Weights of a small GPT-style language model, trained from scratch on English Wikipedia: biases, 109M tokens.
Each number is 128 + 24 x the weight over its row's rms, rounded and kept within 0 to 255. Layers, rows and columns count from 0. The size above them is the row's rms in percent of the matrix's.

# layer 4 MLP gate, 320x128, rms 0.205, rows 160-184, columns 0-127
size [ 99  84 102 115 102  88  99  96 107  97 103  99  90 120 102  98  97  99  97 100  96 105 103 113  92]
[[128 142 140 177 114 128 164 138 124 142 128 121 128 108 111 150  85 149 110  97 125 137 136 147 139 133 112 126 146  87 161 135  85  83 154 142 145 139 124 144 120 132 133 139 133 149 138 119 142 131 126 125 141 146 157 164 105 123 171 122 152 145 134 107 170 116 167 103 112 124 129  89 153 136  71  91 130 149 156 187 126 101 117 140  97 130 152 135 137 122 119 133 110 107 142 158 144 146  91 146 125 117 104 153 141 131 126 108 127  50 117 126 115 201 100 131 103 201 109 136  97 107 105 111 131  92 127 108]
 [174 135 124 111 154 121 116 176 133 136 160 119 131 142  91 109 154 147 132 117 127 128 121 163 134 111  98 117 133 122 127 106 146 131 178 141 128 123 109 147  92 129 170 124 157  67 107 161 133 176 131  91 172  94 120 122  79  98 109 145 112  84 112 148 102 150 139  77 167 101 115 164 130 142 185  96 100 121 131 128 121 134 137 129 122 152 151  98 104 117  81 144 155 159 139 131 113 169 113 143 115 167 110 141 149  88 133 120 133 133 155 177 154 142 138 141 117 134 103 165 145 141 129 124 110 136 128 139]
 [133 142 146 168 157 182 143 109 100 166 108 164  96 119 124 136  91  94 166 148 139 152 145 152 132 124 133 167 144 108 154 158  92 130 107 156 142 126  93 146 131  70 116 131 117 143 102 120 127 149 123 158 158 150 109 143 129 109 144 139  99  96 103 122 141 140 134 127 149  92 148 115 111  95 146 138 139 126 178 114 129 144 117  89 132 136 132 150 146 119 123 136 115 169  66 116 112  94 121 111 133 154  90 155 104  93 110 102 115 136 148 147 129 113 148 106 126  89 127 111 191 166 165 159 145 109 126 164]
 [126 149 107 123  83 127 139 113 154 109 141 105 114  97 147 134 138 130 145 131 166 166  61 138 125 134 160 104 142  98 124  99 146 166 108 134 136 169  97 128 139 117 110 136 124 130 159 134 152 145 170 185 133 132 137 147 142 166  89 100 127 120 116 117 206 126 130 125 100 136 128 115 172 122 110 105 163 138 145  91 190 130 127 108 114 159 141 114 141 116 149 127 139 137 126  78 119 119 124 137 162  87 142 121 132 132  80 156 129  84 133 153 101 119 132 132  95 179  95 140 126 115 122 102 140 128 148 125]
 [128 142  59 133 119 138 146 162  93 103 129 112 102  90 129 148  94 124 109 103 138 141 149 127 130 101 126 154 109 158 158  78 104 158 128 143  81 119 113  92 152 110 152 109 116 133  99 141 152 127 120 138 132 126 107 117 143 142 151 184 105  96 110  85 140 111 108 113 156 129 127 145 146 108 130 108 155 105 160 136 125  95 144  95 121 145 103 117 120 125 148 146  67 123  91 170 131 145 138  85 137 130 104 109 116 112  96 131 133  93  90 124 145 130 107 126 120 140 153 124 188 103 146 105 144 177  91 159]
 [130 112 140  89 114 124 155 138 125 131 157 145 111 154  71 159  74 130 162 154 110 123 125 121 113 150 131 129 131 178 133 146 153 161 122 136 124 100 153 158  87 126 118 135 135  77 171 124  76 155 115 103 123 143 145  95 127 112 105 128  96  86  96 132 140 126 135 100 110 114 102 116 119 139 118 123 168 116 115 119 174 130 171  89 142 113 112  91 111 129 105 144 135 105 181  96 164 139  99 156 149 123 189 124 133 107 139 107 136  90 150 104 125 127  99 121 146 149 128  98 120 125 132 100 131 164  90 130]
 [ 83  96 110 144 128 128  94  96 138 139 115 142 109 114 132  84 116 121 122 108  94 127 140 108 134 127 137 144 116 154 131 155 164 146  82 131 106 161 113 151 156 115 126 180 139 137 163 158 113 133 111 103 142 153 119 133 129 104 109 209 127 135 140 126 142  86 123 143 113 163 173 113 126  88 145 129  89 140 115 114 141 128  74 138 112 122 134 155 172 122 130 121 172 127 134 127 111 109 157  93 123 152 149 105  91 123 135 159 110 130 147 107 125 195 148 156 103  83 146 118 122 115 119 166 129 142 170 137]
 [133 124 149 132 108  88 124  65 137 163 124 104 157  82 103 163  92 135 139 102 124 102 120  63 122 116 111 109 150 120 124 108 130 117 138 120 154 149 124 130 183 118 109 108  99 126 151 146 115 128 100 158 147 154 122 127 139 113 140 115 179 101 160 103  98 131  93 104 129 101 139 114 150  93 147 109 129 101 109 149 122 166 128 110 116 150 127 146 138 144 126  77 112 188 185 126  97 111 135 151 176  91 127 117 132 137 104 105 118 148 134 161 124 126 163 152  89 154 117 130 150 101 111 118 151 129 122  99]
 [112  75 117 165 112 138 102 137 147 152  72 145 110 149 148 140 168 108 137 107 159 159 143 145 160 116 131 120 136 185 179 133 163 100 136 100 109 121 100 120 140 102 179 166 166 139 105 115 128 118 117 166 124 152 125 110 136 128 114 149  87 113 151 104  82 144 119 152 130 122 108 172 150 119 143 129 130 158 118 144 132  87 136 131 132 129 123  94  82 167 107 147  85 114 148 159 144  74 138 172 116 133 131 162 118 104 118 151 128 119 133 120 142 153 137 168 112 122 132 123 147  98 128 109 163 114 132 108]
 [154 123 127 125 137 159 169 191 104  88 151 160 110  54 153 124 125 140 117  99 161 103 142 119 144 125 130 145 149 130  89 122  86 156 147 139 142 127 153 130 108 137 101 131 115 102 158 111 151 109 114 146  97 104 114  99 141 153 138 116 104 163 128 161  91 155 159 186 107 138 126 141 126 109 114 142 134 125  92 120 119 122 153 130 143 163 169 122  97 105 121 136 133 146 117 154 136 151 128 121 162 138 137 154  83 116 127 118 157 117 140 107 166 144 115 113 143 117 117 179 145 136 134 189 112  99  86 101]
 [131 123 118 115 103 121 137 151 135 116 128 116 160 125  96 119  93 145 153 129 134 162 146 135 161 148 133 132 141 129 138  82 101 131 146 123 166 139 148 133 132 142 138 108 140 153  81 144 163 124 157 107 139  75  88 139 109 195 118 143 115  84 122 111 132 160 163  83 151 121 117 135 147 130 140 138 131 141 151  69 170 134 130 153  80 128  83 108 124 133 100 126  93 142 183 135 179 146 125 130 127 119  93 117 130 125 139 162 156 124 119 153 155 184 151 101 106 124 155 108 127  97 145 154 140 105 162 141]
 [113 122 112 114  85 112 137 110 149 165 119 138 132 113 163 164  99  95 147 129 135 155 105 137 187 127 125 122 150 164 116 130 154 126 116 176 136 112 102 128 154 171  87 114 155 118 109 136 120  94 129 139 137 140  87  85 133 148  93 187 145  97 174  98 132 106 144 157 175 154 126 104 155 137 147 104 168 139  93 127 113 129 135 111  97 169 126 132 133 100  79 131  80 123 136 143 108 147 187 133 117 130  97 127 143 127 156 149 129  96 128  95 120 140 146 125 107 147 163 121 150 143 109 115 131 140 113 114]
 [181 131 131 142  88 120 165 129 100 152 146 166 123 136 115 150 144 121 154 135 124 127 123 128 139  78 133 144 162 115 144 147 130 155 107 154 145 137 179  97 119  93 161 122 182 127 122 126 104 140 120 141 146 147 175  96 118 126 122 138 155  98 104 110 161 166 102 111 114 170 111 117 139 146 133 106 136 185 100 113 110 158 133 128 186 100  96 115 150 133 128 129 134  91 132 134 175 136 123 135 120 120 155 113 148 108 120 124 119 107  57 137 103 144 141  98 137 118 153 162 131 161 123 121 130  94 184 121]
 [149 125 149 116 145 129  94 102  79 128 165 127 125 136 120 127  82 101 131 162 135  98 104 104 118 135 121 105 102 102  79 133 103 139 141 190 119 168 140  81 147 142 144 152 126  92 109 103 131 105 172 147 115  78 129 151 118 120 148 157 107 117 181 128 109 163 119  96 145 110 132 124 119 139 136 111 156 149 141 107  99 117  87 128 141 109 183 122 101 106 100 125 134 169  85 108  90 161 117 136 122 131 111 141 153  96 114 135 121  78 121 153 163 128 120 116 133 154 107 132  92 117 137 140 121  85 106 129]
 [136 139  89 138 173 107 107 117 113 143 117 133 162 142 120 109 133 164 119 151 138 161  95 114  96 146 125 155 151 154 129 114 100 127 106 115 127 125  99 143  75 183 172  93 113 141 140 129  97 114 135 123  80 122 101 105 120 139 147  82 119 122 109 118 137 148 127 104 153 126 137 174 103 116 154 106 136  73  79 115 141 108 110 135 120 125 136 151 119 117 145  96 120 124 133 133 129 142 160 108 159 142 121 132  94 182 100 177 106 153 150 117  87 124 152 157 141 103  89 119  86 136 102 113  75 149 138 103]
 [119 148  94  96 175 122 161  80 164 148 134 136 136 140 142  98  82 104 129 113 104 109 105 134  99 166 153 178 113 155 109 133 137 118 153 148 139 138  98 137 142 106 132 140 129 175 147 127  98 126  86 100 149 112  86 105 109 107 128 117 138  93 133 107  98 113  95 130 141 142 102 115 130  80 179 168 121 110 108 140  98 159 122 127 108 136 149 182 145  85 129 150 131 143 164 152 111 152 153 136 130 129 131 151 163 125 119 147 136 170 114 125  89  94  94 170 126 144 128 119 125  86 144 135 119 114 102 145]
 [ 74 126  64 130 133 124 101 150 163 111 119 138 128 143 131 126 129 121 158 121 119 140 144 130 150 118  97  96 163 142 105 158 140 163 127 154 144 145 153 140 126 171 151 110 121 111 133 120 142 105 104 122 109 137 116 146 120 127 112 128  99 109 107 125 186 146  88  87 104 146 122 141 129 113 139 140 144 112 119 159 101 155 153 111 145 146 121 133 136 127  98 124 154 172 161 112 131 109 104  91 118 147 116 134 144 102  88 103  94 142 147 135  94 129 105 175  96 106  72 134 182 151 110  86 162 191 143 151]
 [132 108 144 128 156  84  97  84 172  88 120 183  90 153 152 160 130 121 151 117 109 147 103 146 155 149 143 121 165 133  91 142 126 157 151 124 146 133 145 122 148 132 143 136 130 151 118 144 143 132 154 139 111 125 132 114 105 129 108 102 150 139 159 174  83 153  98 118  96  92 100 104 127 104 104 103 109  95 165 102 122 167  48 129 120  72 128 155 139  94 151 115 138 150 159 161 140 104 102 107 139 141 104 117 144 101 130 120 121 129 111  95 128 105 170 129 108 108 132 114 125 130 107 168 129 136 132 141]
 [111 161 165 149 154 118 130 128 123 159 142 141 136  97 144 138 152 125 120 140 113 145 135 141  93 152 164  85 123 126 111 135 134  81 119 147  75  86 155 117 136 146 138  98 130 123 170 127 140 150 138 107 174 149  47 132 128 131 112  92 148 111 159 138 155 150 109  82 153 141 105 117 128 154 189 153 149 130 123 121 118 115 124 136 132 138 136 163 151 164  98 155 169 136 100 100 102  96 110 158 132  96 124 137 172 117 111  80 136 115 116 129 100 112 122 155  97 140  92 117 116 142 112 125 149 101 101 121]
 [131 125 105 139  84 151 125 120 108 143 126 147 144 139 132 116 112 133 126 140 149  97 128 144 136 150 121 147 130 145 149 138  89 155 175 103 109 137 118 139 147  95 180 154 103 131 124 135 103 126 133  98 166 151  75 143  90 153 148 107 113 151 140 103 152 125 164  94 112  99 159 142 153  59  74 164 147  90 143  85 131 105 109 157 122 137  96 180 124 127 134 163 161 135 105 124 156 126 155 145 127  78  83 126 137 134 146 126 118 139 135 117 116 126 113 168 103 173 131 134 128 119 161 126 160  89 133 124]
 [163  83 122 124 104 109  83  83 141 121 160 133 135 102 167 109  60 132 109  93 137 172 143 117 136 116 143 130 125 117 143 101 104 135  71 123 102 142 138 106 144 145  94 117  97 120 137 131 133 101 173 105 140 132 148 109 145 145 164 107  93 169 127 138 122 133 121 119 149  86 125  89 109 134 129 140 142 165 126 128 129 158 129 127 139 147 154 158 185 113 173 108 134 147 151 130 172 132 102 144 115 161 142 162 114 134 121 112 152 101 122 130 107 102 118 121 129 124 115 124  78 176 156 128 156 151  98 165]
 [ 96 143 111 144 118 116 182 133 103 111 108 135 140 143 165 128 106 176 137 134 151 126 127 149 116 154 143 119 127 153 100 136 122  76 135 132 172 113 149 140 154 134 175 147 123 181  99 125 122 145 117 127 159 112 123 122 140  91 161 120 182 111 151 149 120 148  87 150  48 120  90 139 100 156 132 110 111 136 118 115  72 140 136  98 107 126 127 112 118 117 141 112 141 133 131 109 172 117 142  91 105  87  88  89 107 132 110 110 170 136 162  95 118 159 129 141 123 107 110 146 142 149 136 115 159 121 147 136]
 [118 138 139 124 116 165 117 154 146 122 101 128 135 121 166 111 116 117 118 152 107  95 142 121 170  75 145 119 181 141 147 135 109 110 118 133 146 151 127 130 169 152 133 160 107 118 149 121 135 132 171 141 137 159 152 109 133  97 192 149  84 101  95 129  94 159 117  99 165 105 105 180 118 162 103 111 136 111 161  94 104 137 139 119 154 109 107 145 134  72 129 102 144 109 135 149 109 153 126 154 110 141 144 145 120  99 132 109 151 142 128 112 160 156 161 118 171 151 114 165 109  85 150 107 148 108 166 129]
 [127 149 107 163 126 124 129 110 120 121 126  95  99 117 170 144 131 125 171 154 124 135 168 146 140 107 112 143 127  83 111 120 149 164  79 101 138 144 157  76 151 110 130 120 174 142 115 164 109 104 129 161 134 103 112 129 156 117 142 131 137 114  88 138 133 115 109 122 136 101 151 112 126 105 115  90 166  97  98  82 100 202  90 142 131 147 137 170 132 130  93  94  94 119 157 136 112  96 105 116 117 114 105 140 111 102  94 139 146 118 125 180 142 144 175 109 107 116 105 114 106 126 121 120  92 158 130 124]
 [115 102 127 104 132 130 153  84 125 141 122 151  76 157 139 110 149 152 109 161 148 128 138 101 116 141 128 133 154 119 182 113 108 103 106 138 125 138 160 116 130 150 137 145  94 116 129 145 152 140 127 125 151 135 131 133 127 110 125  98 149 106 108 158 129 133 153 136 123 150 104 156 123 122 158 105 117 151 131 144  89 147 104 108 139 143  56 179 130 128 127 135  91 146 105 141 160 124 103 113 109 154  89 163 101 135 120 120 159 172 159 129 103 143 139 159 153 124 133 116  99 103 140 177 155 134 199 201]]